Weights of a small GPT-style language model, trained from scratch on English Wikipedia.
Training: a variant of Muon for these matrices, 474M tokens.
Each number is 128 + 24 x the weight over its row's rms, rounded and kept within 0 to 255. Layers, rows and columns count from 0. Numbers have three digits each. The size before them is the row's rms in percent of the matrix's.

# layer 13 MLP up, 704x256, rms 0.16, rows 163-271, columns 128-255
099:149106109131101141148124152064115100139151138093132136107138076096129151127082113082139159129136134131143139118159130144158158159148168117148079117109117132122116122106107132133158122096112119130094198158118087117144078140127096154144147156123124123134130154118126076137192142108132154087103184110148118143124148113104101084134113146144153087128155151128174155131117127132090117102151
099:095106140155129105136158126144140154128158110088150142115162133150114146128117152097134120105120125193111127097126131112120124109097125100147134146146091067132175126185119115122091084120137089118124057169141128126161152118127088124161116134126107134102177125122149132142131114129159117160095119160115159098130141162121138146154103087112119127158167154118149185143164151143142131106134
096:143149096129175105177128114127137161115093183114119170087128126155178076104172103130143141087093117113165148183144116138097133139124180113146130157124131098120132176097172129122123146129106159120119129160114141159144116112136123138136134102111144131108141127124129130135119141172134129144130102097164107110147140126134099093164107134094117135115141143094116101167141117131146126126111
098:100122147107148166127123104114135151136147112114107157117138152130079146083112092129130124124121146108122097117117141112142122140102137127133111105142119135102150115128127131126134153130089152114122110153148107097144156137103122138183144079175143134193145125102085147115069156152139084154106113154090061096092169106153150146145113126139144111128131163134116125115165154098147126153148
099:110157135150096136136122102125143090139106104134096160084122135100150123116131131157140145120107110154130150132149132121115128115145117166126122120121143123105150099083134134141088128157136156108111129142093121138085143096095119134156135135101128090173082119132137129164194112134173141139151090150136086173170148136149121142136123114149131115151199133115107115149149157103113105103159
098:169125125159165142133135080139112117133141148112135115111156139119111082116152061108104101160115138164105132149104145114146134134115149150096152141116103124126131163091140140135150110108127174175126100121127126131163169141150145138116129130102165132142163104140155168194098148123127130107178163130151137075136134099135155121102113124122116162105118089081168193145118131073127138119124
099:126156142134167134128144108135133104146108147135114139103151169120100159123161096082071117094063174146169148142104127136175096099139141100096121091082140121106096155138141163099108130154154131115131147148126107127139130125072128148073093095094133131141132167107113116150120136127115138113118176136115136125123126117120120081167140117141150058140135138130156172102114099139135127104114
106:139146183108108117139132176130078102212121082121110133138138105117099174176090117160128146135153098094121123122095142108159099139122138133127098135123128128091078127139136144137128158137146102130135090102095153053133136140131126081067117141124142108141119140102068147098120158150162138111122142130115086100145155163120157141159120128145145096109144122115143132180141124105130108117122
103:138112113158111139159127143164099135114145134132149163078103098132161105111104118148151134152145121124080125116101180086153136118127126151128124130147183126129146058123129138169154126115063137118148118134154148132105142119128144147135134106139125139109137146142100090105161164112121115141103071118106110167119112130163113091185123137138120096130106151136137157145141121145137131158150
099:133131161114055160145162109100127126119128137126116136139157131142135125094143129154149124128126141097063084128109145100132103149121121107160110136116144126139130098100121157086121126144098159159160127111117124122142135143154128172104107095163131110151132139131136093140164155136111202091112103133131125145100125128150132128103156122173135178113128129119133156103134114149135137143144
098:151140136110144133142119091153149081152138147174119144145111135136107123137170131104120145182095139162121130107081096118112139123115112108130110155155115171129151099165095097154125092079110129122138076147110126107139151161135120115142148116132126167110117078126153091139148120135152084137143148110150159102129085106148089150125188142183156159137170154145141121162139133097109123121152
104:131125136131126118105131101125153123112174145120148103114149139082105148138144110122125129107103123128137145112088160173108146125085105154165110140132152118099115158137099114179108145106126165153082093171128117135141105106131106125104167116152106147116182123101099146146138154138095111137133083126138152116146110126084143159160130095126159109092121150119130149148168130124109152081094
102:121101123133095152140106093157114125134125133133110113115108158105114152103103117137105145131171139152152127151133144104096070127142163133096136138150134170151107150146086138102195113112126159076136142169101127119100157100151158173116127102128164145164146112147128104105120088154173137118155082137117127126148094132110137130100157101114104102103135079081130120124125134118114105068116
102:114155127078183102124107096109110105118143114108117172151155142131124096130089136138106150129119110113111125098166134107123120154140130134105114126138133139133079122115137091142129118169101155128133119130163118126123131099128155154143130150097122127113146113116155069144148134134117128146110098128155127125104132132108170129126128171125134083101104107104143141170143103134101102155170
102:129125128103117159121119135095144137084146126121150105121143141097132139077115118114150094156156116158136111131160119109106147157144153151144109131125135124076106161128150158159143128128182117128147183127163135127120095128138151127134146084125155136109134130052185137139090132079145101102134120124117130148158141122139171117100176135146157134204139138078160141122189124147125093146149
100:133172129119117121172109122139124175099150138136148121161105152094134113119148112178138142139124149105133169211082148166123125125124155119155087133178117150155130102117132143143105135134166128092100099107138148134133122118122145131127118104130153129142108119130147147140112108136144074124144107142128106111112158102120151086102167125177162109138082103139155128089076132147125083119108
096:142104121168143137112157134143126158153126122138153160113100139145122160131127134145100105139136129077052094167149142139148133151117177120111124131084086128124136160150132148088132148118100116151169123140120155118123133143119095124152140127166154118152166102188098134098150133143073169130126101144140127103122142116127143107166107127119148084127122113064131131142109130131123112170136
104:082076095121126190134138090132128177146127124143082129102113126113107148108131146104115152157101113106118130097183123174115145170127131104164125120145165166106133140108091137143127106158123113158100149132134120126150129134122139121168089127134157077092125121131128150115131130142107091137149156161128092098144153141144111162094087182166166125165116138127106126103126103195168135127138
095:124095097105108129153099127088130122151141067087162098181150178123097094135158137157140146135132122187129122145105134178100117169141127137124109151109129151104150136123140083122132080126112109098113113117178155138102147163160126091121149136145122108168118095110139167108167134107145097087150149156119176113093133141104103114121138138130149150120130125155094121130117119112131151126190
101:129128120142146152087132132110070145134151104148145109129097170098159096082134107156177139140136143136140158088105103111129102085136112114166139129185119172108114147139124084147110125095103051130122143093099125132122119127135095148146148153161116151159124129125131107097100150084171120135150117097147122099112099188128160138090124106091098147140143153170139122138171137159155141130095
102:137099127130119190136133136114124162096127119120125133172119136142146132156190117142145157165145130141115115112134113132155108075170151125103136103140150075121130106127127146103099125117112115097097135144107109144142135145125173169137150123106155105120115058143087125140134150151151107135141143158135122125128120120129120103118125100165127089150131158135118170127136181114092174123121
102:155114156122102128112125104138081134161115113121126140130160119096084141106112165114113135149139142105125158133132154168133149131108101174091135101151145173099095118127127109147104141098094075155085132134113112147141126073114144108153124145140121165178134135149104186122130134106127130073160129120107110140077101117120100142107115117122123074117145098142115086081143117158151144120156
096:190168133098124125149123124186093123183122146087135142110133154184069132147156113128118149151114146128139141108160108110150150103080133159097123160121134127127128106151096143104104144178157109147130137097130122087105126136154160179116081114104131128111159142149140137100153092102139092127112123124143110132124110129123072130149132157125164174125125124103127145110157088142158141067143
104:127121147134110105167130135124125159127154101137159120120105142117158153156151110148110150118138169111135162170086109143122135139157106160103131086127143123054093142100130155150151117158121104131144153099096157164107117119156137104096131166116087076117123108149160137137093103133126134147068173122164135165119145154160143126164145095134125141136129174155130163111142117097133159127118
099:062110129125147151124086103141154118138121157113154129084101174138141124079116151168181098077148135094121132161139149176172112102152124155129153113152133131131113104051087154112135160137141110117125141116071164107195108105105118109145115159127156118148139153124132100127111098143162120134124126142099129097102140108111152140122133114108142114116149136148132126146128147147151136135179
106:156166114109075071111162155156063167106084125106160138124152084124125145106099143142139161087107118167110133138131122155132121133131126137125124131132108074138101144131151127095133144126130153127145091116137128150088115175181112095128107107124120145122107149139093156168072132117128136125150099123140105123126144130122119151155142067145103123166164139152156107125068102125078116113124
103:142099127114081126120112158101137092126156100131061113097107144109139141119124118152123134125092095192075113123160128151121124140122096146117113148111101121108100182133165141114128103123139112129143146120143121152120122130138089107144124119141108119122132114113115114094156114141087121189161136092104125119137131149123128116159117130165169109100092108147117127126131163141088154085145
100:107129139099133168111163096142151120135132091129109126167116117146136118177147127123122109152095156151104092124190118142163112092126118115140125106143141163128116075147135098132128131144172161138095118136084108125102125146120147095145142108135153113155137096144143112120103122142121109112115183092090163098158087109140118104086098090113097165138106150125080137148125082125138126098115
103:108111093127114102140077094155116095137098140118122124096175119123129145122115179137123114121150137163141146127099149172061112084116145099100137131171085107157120143132161102142115113096109159098128113150121158095124128154075088090117099168133125080109137147095093151111141122079116082124150139152181110161122142127135177133120138144104136149096112171142108123152129141145100134141134
096:173106152137133162125121102164136159156143135179126140084112135137089151144103142193147080146127150176125144125099096122136125072111134120139112138154095115150121147118098132125080095110105128107105083122108146111136118093104147107135093125097117107122130144098091128119119103130149169082134140180160169110122107115120137131162118100165117082140132117105130138113100199127132147132140
102:140142115112114119086102119129128106108138129112117112114129122120080109139137121098116098117115133094134094135126157122100149113145139117144127104132123126156109115135095121144095147138100129162076117095078134086155136149170094133132129125108148132155144119116095128153127175081099122148113182140124086116149099136119114132132145207146157119165159125099142117115105124129160150152129
097:128110102141132120139138124157129112144125129135133139131131180100153147195120178131119096097110118093118116163080130095136151096144120149152133133093145100154139127111123083125125124131134173114133141128107123105100156116112154119161125138134151128122096107127103126150080153153093143057146130129152121168125161104127114158119168102125161165132093099152086136104120072127073142121132
102:103138132155095115163173158135109134142100129139142147157121090149121118123156101178112138150121162129122159136109110099148134125155118135113151133110161180120153139118125123205098154152127112126137154120146121134115163162127155127128086109120097121122127139129132115129167108125110186130132163152131139123135143118155150136108159138128101115133185146113115175082091121124175151101172
103:122150116165113133139070085148157096167183131107132122105139123130119133144126139054143132118143136127145117147098111089111140177130132172127114119149184109116141122106113135117119133103149119123151151139098150126147122116117150070128149112151148095141169141145167140139097108157122092069128152120123125116123145114094106134137128121114119105120158129154121145128102129145111161115110
103:124162072140163136144111144119134138115071159098086136101127111128092178100150130139135143159108115131158172129149144166125151172169130128113111129147127153135144116112159113113175125114122134125123081154134158138115157155127116151125143106107155130146124156145131086118119128158115133144111161124080146085145131125106140124137125083099126138137178131077166138149177144102117100143144
093:125139097131163126111121098142125125108112123125153118131074146138131157123140108157118155103147092166094141170148142123138115122123129125122089143121132115143169117126113157127117104134162164127107078091160169127108118118126125126120117142098147083112126116130126177124115150135081113109129149127135100131127123148105116144199115100084109146145123145152119126133139131124098108098132
098:123127141136139110134065140162107143086119132120117128122156153109109159135169143138127161135140130095092135123122111132126122169164132194122115133108126127103145146129143105173168121135129104146111155094124139108149100181122075119125126131084106162172113120077161138090126124134108153085152151088136098118135077118183136129141117132117148096131097146142105118123143126129127098117088
103:120140071079115129143141160100085075136125093121126145137110115165180128101145073132170119124137104095184156112096108123088113121143164165159141140101127135145117126095117131135164147112103118126137150128123137158163178066153135140097113168109099128115140121097098096159142139173134151140125108118120131123118134128168164099089134109123132155066127146117088148092112111136137136122115
101:131114137115097092173143106165128083162135116144087118134142135123180130087108124117104122104158144117109150155147105076129175149134092141140066159124122105152145101122127143148143173132128140167156119141154146115122103162122138091110166168156150114127097112141131076137111113156110125078154108163142126124118093149084080124116114112108129132124159121151154099127124137145115137104119
104:170156103117110214140142121125133091151101083142123116119149123136156123119143148141133134111091190127104104112098132103137137112088186119095113155150106141104135153143157130129111139153163115147142122143159127105124129139096145122138177122126110169125126133085131131113118126149130135086165147089133099110156080118174107116100103135125125082146128131152119088112149127072144098123094
099:135148150128136134130098140119126167143074092108139133138103116127159137120105157138189137153127166102111106146157155139123136123126139155136175100123159131148115114129126113143119080107152127101199107160137125133104117131102108086093161158132111122125109134132118169153116134092092129082108191131167093124128136092112129108090163135164132127075095128128174158093215134122109108157105
101:129110185124116100120143163153133084106109145091149095128104100125116129171159138142150098151160166150101142165118152143126141139179128170097116125165118126135123112121135111124117128153147125125101099136147105174117102141130126108104101073133119138148087104104120113152119123106128124127115129143138124116142093111125143118169168120079119120124144134091149144130089113149093115125166
105:136090138107148133116097125096114149161127080109116145124085108119123128149093137111155159126115094108113133146150145170121101168062166118128099122128156145080124130117102142104129112107141148114105132133108112121122107116117171131141094121157116193179080107133151111141189147171133098140121117148114139171153100137114101153106156086097136100119133126098141150115123121174103142101144
101:136147148093150109175088094153146130155139109105079077108089137101116155138112141158157111131163123057158102106145123129118126164111133127089123101122144112167144141138132135104099112095149131157145162110145120078125109099107173131129091175180085132127119127157130159149111102184174121150171117156061143139146145151135150151126152117141070096160116117139145149136125177120142127075132
095:092167140132128097162154122109138122100131096172131139091105110140148142117120128137119106116149110119141078136163121131129107147104156113175088125136117173070149118073157133144136117120143099142143098135101117087164129105124098120114145127150093132083131108107092106100116157154108118156161122094102115128135109099120126132100083133171120096140128169109146113099173145163124167082090
106:152146127101122142125178131107137126127119108152164146115167180154089148132116102144107124138110104104100097133116115150111122104119120119140156075150139136154137115138108144155147123163103111097154161143145105079140133076114141089126118049102137178113158160107162136076175174141116124106168145141146114084159117089085137168146149167134129127123130153103160128142135124105155129100078
094:184127168130133082116110151138125109121112138123157142137115120113100127158056140174114154142101111117137164147096133117179099162153107091117141126123143102114137184090143092101159147130137105110130104141112107148182111078089113148149096157101128150115126145141146132121140134163109129175127167205098105122134138141128136100136088116161077109110151112097153097114152127097095131079109
099:151132106095087143097120138160105091137099134115130079127101152105126101157115099123152112141089105084118170136135116144188119137148152153111149165145123115120123103136101147112172128162114110118118089136097203136140085060128077125139154128132122087124132135118117138136137139087123135136120194128137105134101122137118090129114136116122117126130103172123108191117156099140138098148125
094:101141135148131117170139112131079146114136101092129094190120098144116150080160122094127102144103153116119089136127108119113125133108124158089098092145141107106137131133175156119106144130160150126102131103085147126109113127129092127111115183122108100162104097129122096121083101113121133150138118118104165154076130109132106092104116140064122136129100091146115102108087156093151124148134
108:141086180129111143119114147126122143136137151095177128155088147156090114121131096119119141131108144112120129124101156139070115116074136110123172120132111111151148132131157134174120113101093153135149106147133122114139109150134122092118101144168139140116117150110127101124125153100099125144120121111130136092122114135138086138135128143192159126085155130155162115115134090113120093111117
104:115155153143131073089121100145136115126114139116152098136118113151166138148151165106121156139102124141115067074099119130146122157111155136107136122129096111116117118149123144128152130108098070156127100123135135137182152134132113127184158118112175161105149128144148169096146159134155139157108073058096139134131134161174102127082104132144123143126145108170148107149124131097115108131138
100:096127137128114163092118109155113114109149132157165142160130125152133160081118140142135096144121178113159138148140151159118129099119084131136136156138155124129165151137108109119106108128113162172156115094156136169145128121120118122109103099119121108162113098156152151160102072147104160120118134134111138106126164123108114119069129167129149130093162142140083134139104119146133143152133
100:099115111084142127139137110143172141123090155108110156144109155129134125152064148138122089114108141114158130147139147127151123121134098126119132109160119126123127136134153119141123120109146104155078122121144093127124143095138130109120146154135133151119093145133162121176148120095140050163116087095138090158137139084122159164138135131153165115156154128103147120125126125098139115122147
104:120112127155101090150125153104082139082120173140125111130127113067130138102143123138117127161178113157163146157100095143173144160146101118124097127120124109136151146144103151159102125124099101105117102047189136095126128132158150135123132094090178122153144106112143150144111175136180135143138159147160159114102143116129140121073107134129167168151167151117140116152101112132145127143114
099:103117125143082110104125090165140148117144076156120104145091130125136109091123142093172124142141101110075139147125128156177113126152124151160110103093100123096112119146128122148161118140073162143144128127133144111116132105107125112168145111093065168078116114141112113124143105156102157137158111130132103109120164133127160098118115161107086132137111126138114132144129145112111112122125
099:141137120140107107138130146152080114120172086148141092159085144135111124159155157164118067122073117127123143131135113154082145123131122140103129135108127142176151078128137148138145123157150121119120152132144091127115132148073137106112146110107099143144116145130164094146110128083143149143097133109149138181152141152153148108107139115097131147155164107101115169093140141107118126176122
099:151128135145112094127145142149171140101079146127124127095132136133130136115123131186045112096117142168107135149158162123141156130166149162115130105117145131100135119093102155135124148148086111126102124130139112121140089118154153090120092132113128141126141153147132117113157154111135144125106140121157125159141149105106171151075106120131108133125135092120111123162104190165074129131103
106:137111106136109078112159121106154118161142137127109147097131150154116093124150145149115135129118124154105118128118114126121136099144116144138160097103157153116114108182162135121143096157130108123133153148098127112145175119108092091131112143151153094135146128131151113093104134109203101122145116088150136155126091082122120116120148152165124076155139127129138130119149132170142109145151
100:174096131129148131136091134145139132165128111123121105141106114120116133127136100129098145104116111150123114110133127117128152142103131130097134123156127159166168148162128149140136121150128146090180115142146143094138093102085149074163140161127089127119142150184147174141110134097144155101144137144184079126098120167124123133128176101147124121101116151152110062149126113102141118130095
104:102110111094137181163122175135143098130149099175111150100094153092133136141084125141151098116128142105113121162169082147153171108152099082155150116154126149139132116134104126119114155135138121136122184147148149125145168128141133124110107115129131144082107136139128156143102123111098135110118115122110132130164135096118175140130092112066127143109108093136182135155163132129138157098099
097:142142147143117113118166092118084139122088120147106182102090088131172158067123155140101129158083144086123123138165135128178182157087117115182112109134151120108134140092137088089158133122153125159128136115130070109145162121136148116091127180111108098114130131143113123165142152159165172127137143134154114127119117123138102106106101135121142132151140130107112152102161127115151160142119
094:143137161152109110121090136183140109137140148167089100176115121093119142099132088135141163106096107127159139158121100112100130141097120177160100074136103075171129125151113154132173068153126160141161145147057119134108147175142166151119159149125126124134122133101125146105131121109112098137126137140139115121112122134092127125134112116144101156139146131156151141095116105139092152138125
102:103099131126123100091107138085148148095131112105142133120084105165147141122097098140122192114150135121121144122130165142155180110160136159153138137103109110154138151141141127141144134121102148155159065157160155165141145158143136112092103074120104141130114109128150121163164122116137157172154133147138128152119125111128121147080161144136141118065092107140151152146178129111133139171116
105:121112126149098119137103104073117122157143134147153135114182115159158118110122159122149091129119123146150139119122130079162134135127110159106113091097113116139090105109157161143134144110114124134102145133122104177109110192101143136142132118131140141102117130128121139160135131113110168116165111140104130141141132137134141191140116106139163114108111159098114139147119110114123168085087
100:120134153100112140149096114172077174089112121115102083135146121126150113068146141131124103177129094084198127154139150115121123139110113163101129102124114118133116098154106131103083108153135139134133157149128135131113154142092127102146134155099119088141119144169131109131130135142111143134151149135127108127116150183104125114134134144118086133115145143143103161135119136119116134083117
107:108116129135130131192157139140138170179120105094142155159134122090118148144136156117154090149115184146188165099110121101131158124206116145180100128098134097109183115143181148132145119132120142124121138149138148126128160136126146133111146127155098118109115089107167119112132147124118129107142116134128108147153120100141116131138125126119099142098131126147139097148139150131115139121170
101:132152145116163107143135162168140159158147117138159130129114145093099115143112137101155130149138159108184146134090128069113137104117128147115158118095105122146135117137119085125083143153131115140124088108109123154100103150135117128137146148082103140104155120136132121125109170150170126128109140105124104164137126108138113082140106123114091115150149109138131106112169129143073104123089
097:103121126123135178131142148136147103112101117118135143169122116148068149085132096126097125133177132159082144131135105137138141120118125137130139203098156121144146191134163116133096092134123121117170137141127108155163152143148102161128115170154103144112128136132131164095091104127106130154121110146114138154137064087113135113080122123144136120101122112133144159119125129109110120112125
098:126178103104116180155147106124142102103119135121106119118154109149095088101104095124168128120140144090168125105145135129114093116135125109149158129116165144126122125180111124133101134071161129159117084098097086116132129151129132104140130149148146131104100128122103171104120157181148186116091159118100089135119129166166125123162088118106140154112129120153137109093124129106120156139086
103:113095153119091136116152117141148117123129122130127114168139135133108120120097098155119092135142137098127122116124096119127121127168144100116105111122093145113154140124148163123121083161110109112143107191174133111089135161123132115131120111134094110113112109171139140125128143148152144150105094133142087112151133110152096138152108129156161135110172111156146130061144184119108115142132
101:123135145148144134153146122088111116105121088159159138153126201112131119125211095142133154087092108148128144117112189153111125091140118135096100088158116108140140122108088090144150143135161142121144102174127179142111122114114111084142103099131130109150123111111078109123089110117121096101119117105176129131130153126096209127097164119061125161126116139133136165093137142147093145116090
100:141144121119127115123132099102104134103129102136094136163174084141176112156126175164109183152143137132098113129110102125147125131163141135113124121099147148148104124118144118138163107102105110131110160131118099082142147153145125126154139125142128156126115111109072095174116126142101077127132112109129092148122152128108166151138149130106122136107131148153146123140189142138137155076134
098:118072083120146110125154103128130150138134149142128119146134124138159122127125125159165126080163145197150165168157100139110126120149066131131153140131149121136156118100161157123199101105159109092102123126135123111139149113123118101150136135140131107122119153085125066084110118152109075108097133121155139156102101140132106116144116121128149133107140116149153089163095143141119122152109
104:125153130136094132073114133121145144141113131123100131131117172153106121132100145112097111128131113151128120087143165121111102163112123067113154108095152102148078092135091131121180161150116111142105125114077130141127108108067110100119130088125110144099143135120132127140137140145196147155102166113086146166140071121145103136162148089146114132130135088128144149089167129127162145134092
106:136101118133125134180110102125103069090103142132129080128159138121145141134108095131105132114100137129138117115135114096150077086132135120168100151121129069115118124112158126117130179130132109098108135110123104112150151110152157117158149124110128149137121146122152142100139127155115135097121103128123078083131126124110099125142117156112101133144175114097110128108146148122126108120116
101:094152149126127128200102110152123151137186114108121142130090149118141125124119163092160133122126103094132147127107142137153171110132150090113160117087109153166109146145101157091112155118117161152124120105116103131192102157157086125143138104104179122140121142120122139113142140156141123168172134120145115133111147159089130138138127129113145145195074154129127163137120100126126081104165
099:111143130155149175104127140137121129104126128134163138104136111131129123112145108137140076136131134113129111117063149124132151155162150120119168154148152129149121107126089152189125110125142097072089076134122154124156154144130148145116165145108102089127093164108121128113138115096119071122120117135114073146157160164139110086100116140137132122105165139076091150149101122082125140150156
110:113132114120145104136131143082097153121152133137092155164099138127165113124131110086166105089111128094133135114084158100182093171146150123127108111128118173106146131126088135128146116108167132132073119127126110113109114116096113138096147131161116095125111138137149111139122109105139113136122117142123134103169132136120146106090154178126123110135149099138188120119122077096164171132121
101:141145128148128131135160089118160136139110096115149149079122091076145137095141173120089120110136129148133143108092130124126161125103070122120118105165105075143113120124135113134105124166116097095094123135116069114129100122148108105156125122142150099093109120169109116090093162141130147121216124095081119115107125099146138119166150116104148119096161109122078150146167143090127147188117
101:148130125108167089182128145139142163129156137128082102113121106119145110126149148125105124147108158131151146153143143167134140140134114137113175096152136200113141123128128140123132173135152108113190120120127150099120194133129088107150139100098142173109126163165149111108151119121109143092160107111142141089128119152113101088068112102148167138117130134073128138082133167158153156135123
101:151130136159122160175131156161088161112159127113116073156135141094121148102104158108099140103111081156133112155129104136141130135106125113108104138107181148125116108112111129117126095118113111139130128155094151092122148143115105118158100089146138120114093137091123142114141108128145152157139146116088117102122153131132142099144099111109121179122125103150133114122145166141168120182127
098:133154163127171122136150116097109113183070125100139141166103123139174139103089114124167133123131125148133113122127151112163146142088121133112132135161137085147083097112146104160177067136116129134136096116167153118132107146108156124154098110144070135160114137132115096157127162144100157153109129112121143118171181111128110117132123119143115125107143151139145146152128150133138115173101
103:110116130152113145167125145144147105154126122128112142110104098094132097122136174115095097143129147121169092180132136104153091122111104090133148122091129129172128175126124106120094105128139126096187106117097096155100114162119060106128136110164120111148121166169143135111128142114123129135096113104134129100134135150157102101116131132142118134075102109115138103160148114152135087162152
093:126104146151151179140173114125153164114141143128110099130142095102112099094139120149116132148147115090074104163180151168108156161102135085154149131108122152117137114116107108104119148125117117128167126127114144101128137130151078109105079137164115116115127175146073139111161162095134155139113107120139102095160147120124116136152138141099109139138099119158105113138121148114107107180147
100:104112112114121164114133148126138135139153128152088104135091118145110118134106145151134139165151124137120140162103140169094163133196112130103127145142107156113055113126156152146108124143081093115122152089142128148119113107169151147097108137128130117143096135097121102130109138138137125152157100159124125116127123135145138126108112156121086120104107134105114085115110141112110111148109
102:065125109149140152124155124115153085130144157135126133117111127118121133186176091120106137110135136124129094105158138151081135167153109139130154148131089139153139110164170126158080116121130118182119140129133178102113129111141144120147120095099101132093134128160105126112140101076167122120141148154119183155136120159083081128173143135068127095170131137164114124123196159177151133135096
098:137096177108117109086087165086121123104139162162123146145121144112125156195137128077105149088127131150121134130178114165117141095128119101128126151150122120106106127130155127149129068110121129142138116111127116143143121144132092134132153127133123142132123085128138114100174120135105163135117101124141159143103129123117159181127126119118163133086122115123160135128113159153109112132175
098:098119125111181152115113126127160144130115097138173147129131116126140117129169133125123136108111166138137132163139143139134149125119114164096157130134126094148106092099133098149136158116100135098130163111131156148155129143073142094125100170118098145111141158182144181162093124121143116146133091124128180113120129089170098140113137087146129133105092141113125131085113113121148123075114
096:104145115120137096137170114130094170131094096122146107120090086148132145142143121159123114099111143178110113125136099154156112080124181101093102111106122103160126087119129163096100093136138134083081173142119125096120103111119128093106130098164133115113116182114131113118125137109120113162104145122112108120127129131145111093153119136082107145112113148142109128070137149130090160100090
096:170127150133121120096124132158132139121097107171147112137158108135122127136104104146146069120166145140135133134156151154127139081114159153109168129145167103134125137106136103161134106155123133096125140106107144102149148120100129169105116119138100142122124118125170172113139174182153107137132142126115108131177137157133108132134120123123138143123104130159099122135135087178150163138129
096:159144169111124140137154138127073162077126088111118150116142074189135107105111112141131129117103161122178144155090111151096173149173117125052177105105098162141186124158116116134116159127107139144078131124124092108129098132122150126106146162136139100144158066126130084170122136115122149103123156161113108100087119155148153122118129133152117136111135134109070103124110181138144110123115
096:131077140153175168134159083170102127086165124141136081147156156138098140082120108131134086106143158147122115148149167122131176122145120138134134126141190141158132112157132142136100104118153091093114184086168160134118066156124109080139131135117127096126102111128114141129140148118143128121118141085088144102131121143155102142171131087113155140133163141139181065082092123118124088126114
099:096119128078134150116091138096131167134087083113132115115147092165128165137138110170172153080096129144122133129093131120153098169120110110106125149132174091075138130089087070125122134130137113103131113145155155153123138119168154168128127125135153152119142126132122141142129142109132102150093140100082111109136109109112129093123096138089136147116092167160113150153130136081091108138094
101:112141117160079149150112094131094127115173108135139161120116143169159122117121120136083145125176105108137134092061122102157128131129104097134117123130123124157139137140162094126137139102123124166112149109145135144119153122132118119124152119103167113118144148078081112148113156141122122120113146156096126177144129126167135117127131125191161139160139106078145159123117124155119134170157
104:106133142132081153138149102108151168078136143089130129158139124107098131163113141150114111147155165120114123125156148133158126122120141136124138077158127135091116130140152103098136134108146119159110114121109138116115133146107135181138114148106112122140174131160107123108119091122146154103110136099154086096132142091093100141077131129120123106112132155141178158163138150173137119144096
103:100112131095132130146081112159104103153138136097101180095135185150169158123101109124127120117137084176145105171149115093138167157117110134160159117129112140112146136135161112135166103129145134125106066155108161132146158136100124121117150171176151116155131174151091134100122116085114142106083140146140072162148092126165138121122119107140140098117101141148153088084145147136132111129131
099:105106109107138097145109109116116124115087112135093121174151102127114122091146090125178130111134135177132090142100128160122115132116111120129115139104135139046139114199112130117097097131136082118117124127097137141129128152144169104136146134125144129123163136130161126135145115161132125097111195136108140130108115105110080132119144121091109143130168144108122142128122127141204077135105
111:139111143120165160102133135114179094082089138100089137115116123118108178123148091079153127138150111100148146132144115133094142140167141091156121105111117087124148148141111151116147138122138131108142118125104163123145131101109128150094141124144125154139118099115119136128073137115135117190120090119135150103117113106113172145109107157116133103118117143137136175126097160108130147159099
102:159098090108115128125089068176112104147131138138115126135128151122180100079128164149113127123114128113129128108140148080155158138116145125129124105143116137131154139158047146101096135116081150102177144153151196093107120117101147109185123146145147109173174091138097138144104099109163123128106120156152121117139126111158156141142116122121108088132123155126101143112139123177129110139128
103:161102154154129089146108140126096144153114145105116128149101100153125113141126100153141121146088097148144143160097157146135123136133132163160108128099139114062094115136162138128097144128105103138135081116124158086154137077149170106129129109108148128171123101138116168100164079146146158126150183101130144128159096140096107141132108184111117156124080142124140143135152135135094191131122
099:079135188139134120121170139160134141151137183144122153145139155149129123087133110125120099169144117112121091132091108135063132107141159145136118145138128173129134128089126129109109129114122122144124115119132114116166151076152120136135147126111178120142133141137152147134136166167138144071124114146090152123110114092127116100130141193151146102120117180107125135137126115142125163124160
100:142106177143155168141110150104121130123199128166119096169160122124096115053141147127096109119176158158154122162120128126095089147101130137097159114137138118181111127095104108109150129120118139129124133171119136138128135119136106139147188088139156135118138169162136131118162122116132172162115145121126158095124147132132134144060100132101132135094107100137110110119137093116187092112137
102:155192097102154140160155110101086138148127140114141093120125130134124158171110144124142125089112111079106124064178133125120157130105109132115109120130140083045122127113102157123120144170163052092168186083096132090139120111148106135138119113121140173123149096152135131120133145145107145145125141106144161113159146088143104131115131138113113119154144100149134139118125098124101141127135
099:129129159150081131132122160132115127124128148134096153124126116157105134122132139150124087107118176130116124133099169152100131145084139107070142111106130126141123148107150171120136099143177147159153114108124123142108145067150165132152101147113174105124129109089151187156098128097121109135127141137110095124089097133160132115092093105105124140142161100131082098132095143103111112169114
100:107164142127140126153168118109116093170162132105120077089149126132135081158103144150156098108143156162149154131065124141120131132139084136122164134124165135133113128136139118130114142082126120187128125124115128117162102101118117119143161078148116134112118184117125131131157158112163120152145084133163106128182102134138112142163165136141151099139107147089177104136140142119173137128150
096:128138130124140132115159131135139121158118128130110171087093120080102144090136114097115082129098157102132145156143143127151111111100143115142144122084137099143117146110141112108141090137134140145142150127152098131106121120174133100165139132122160156174076134124136150140162108121143131148116130106070100140141133176113146169119103123110142121159098056152129127123093085178103101121093
096:138178129147123107126109130108124101162165076114126133124096139113123120108123176108132135129080122101145138131108107091107152153121160141149111137160139141121177153072100148134128134105137134102137139129174103092149137171126148126130140111128119121129140138113181127137097117132083122110085136096095105097157099112097111167124101165101102134103135111130144143119123135134130096171142
105:076099138108169087085143101150139134139111140163135159113126084140131144182095099175103126113144133188129129131146110130132125146137156140182145105123114134098097143127112125119151128141103116162117101165148077086145137130131155176116149150101138177132105106166115140114111116112152101124156121097144120123169152107113185109121132150149120071122127103093168178154115057116091135124087
100:130138168168152096110128129141135155129160152164163163162091115132154093165129137117098141169145121140149154140114109114169149145085113111129145114113098164139123076120121151094093111159164133133079143041134157097143125131146142093122114188122119126107140110113158115128148153122115150119137135142114118135119144130099128104133112174163103115124129150125129102159093105111148112074114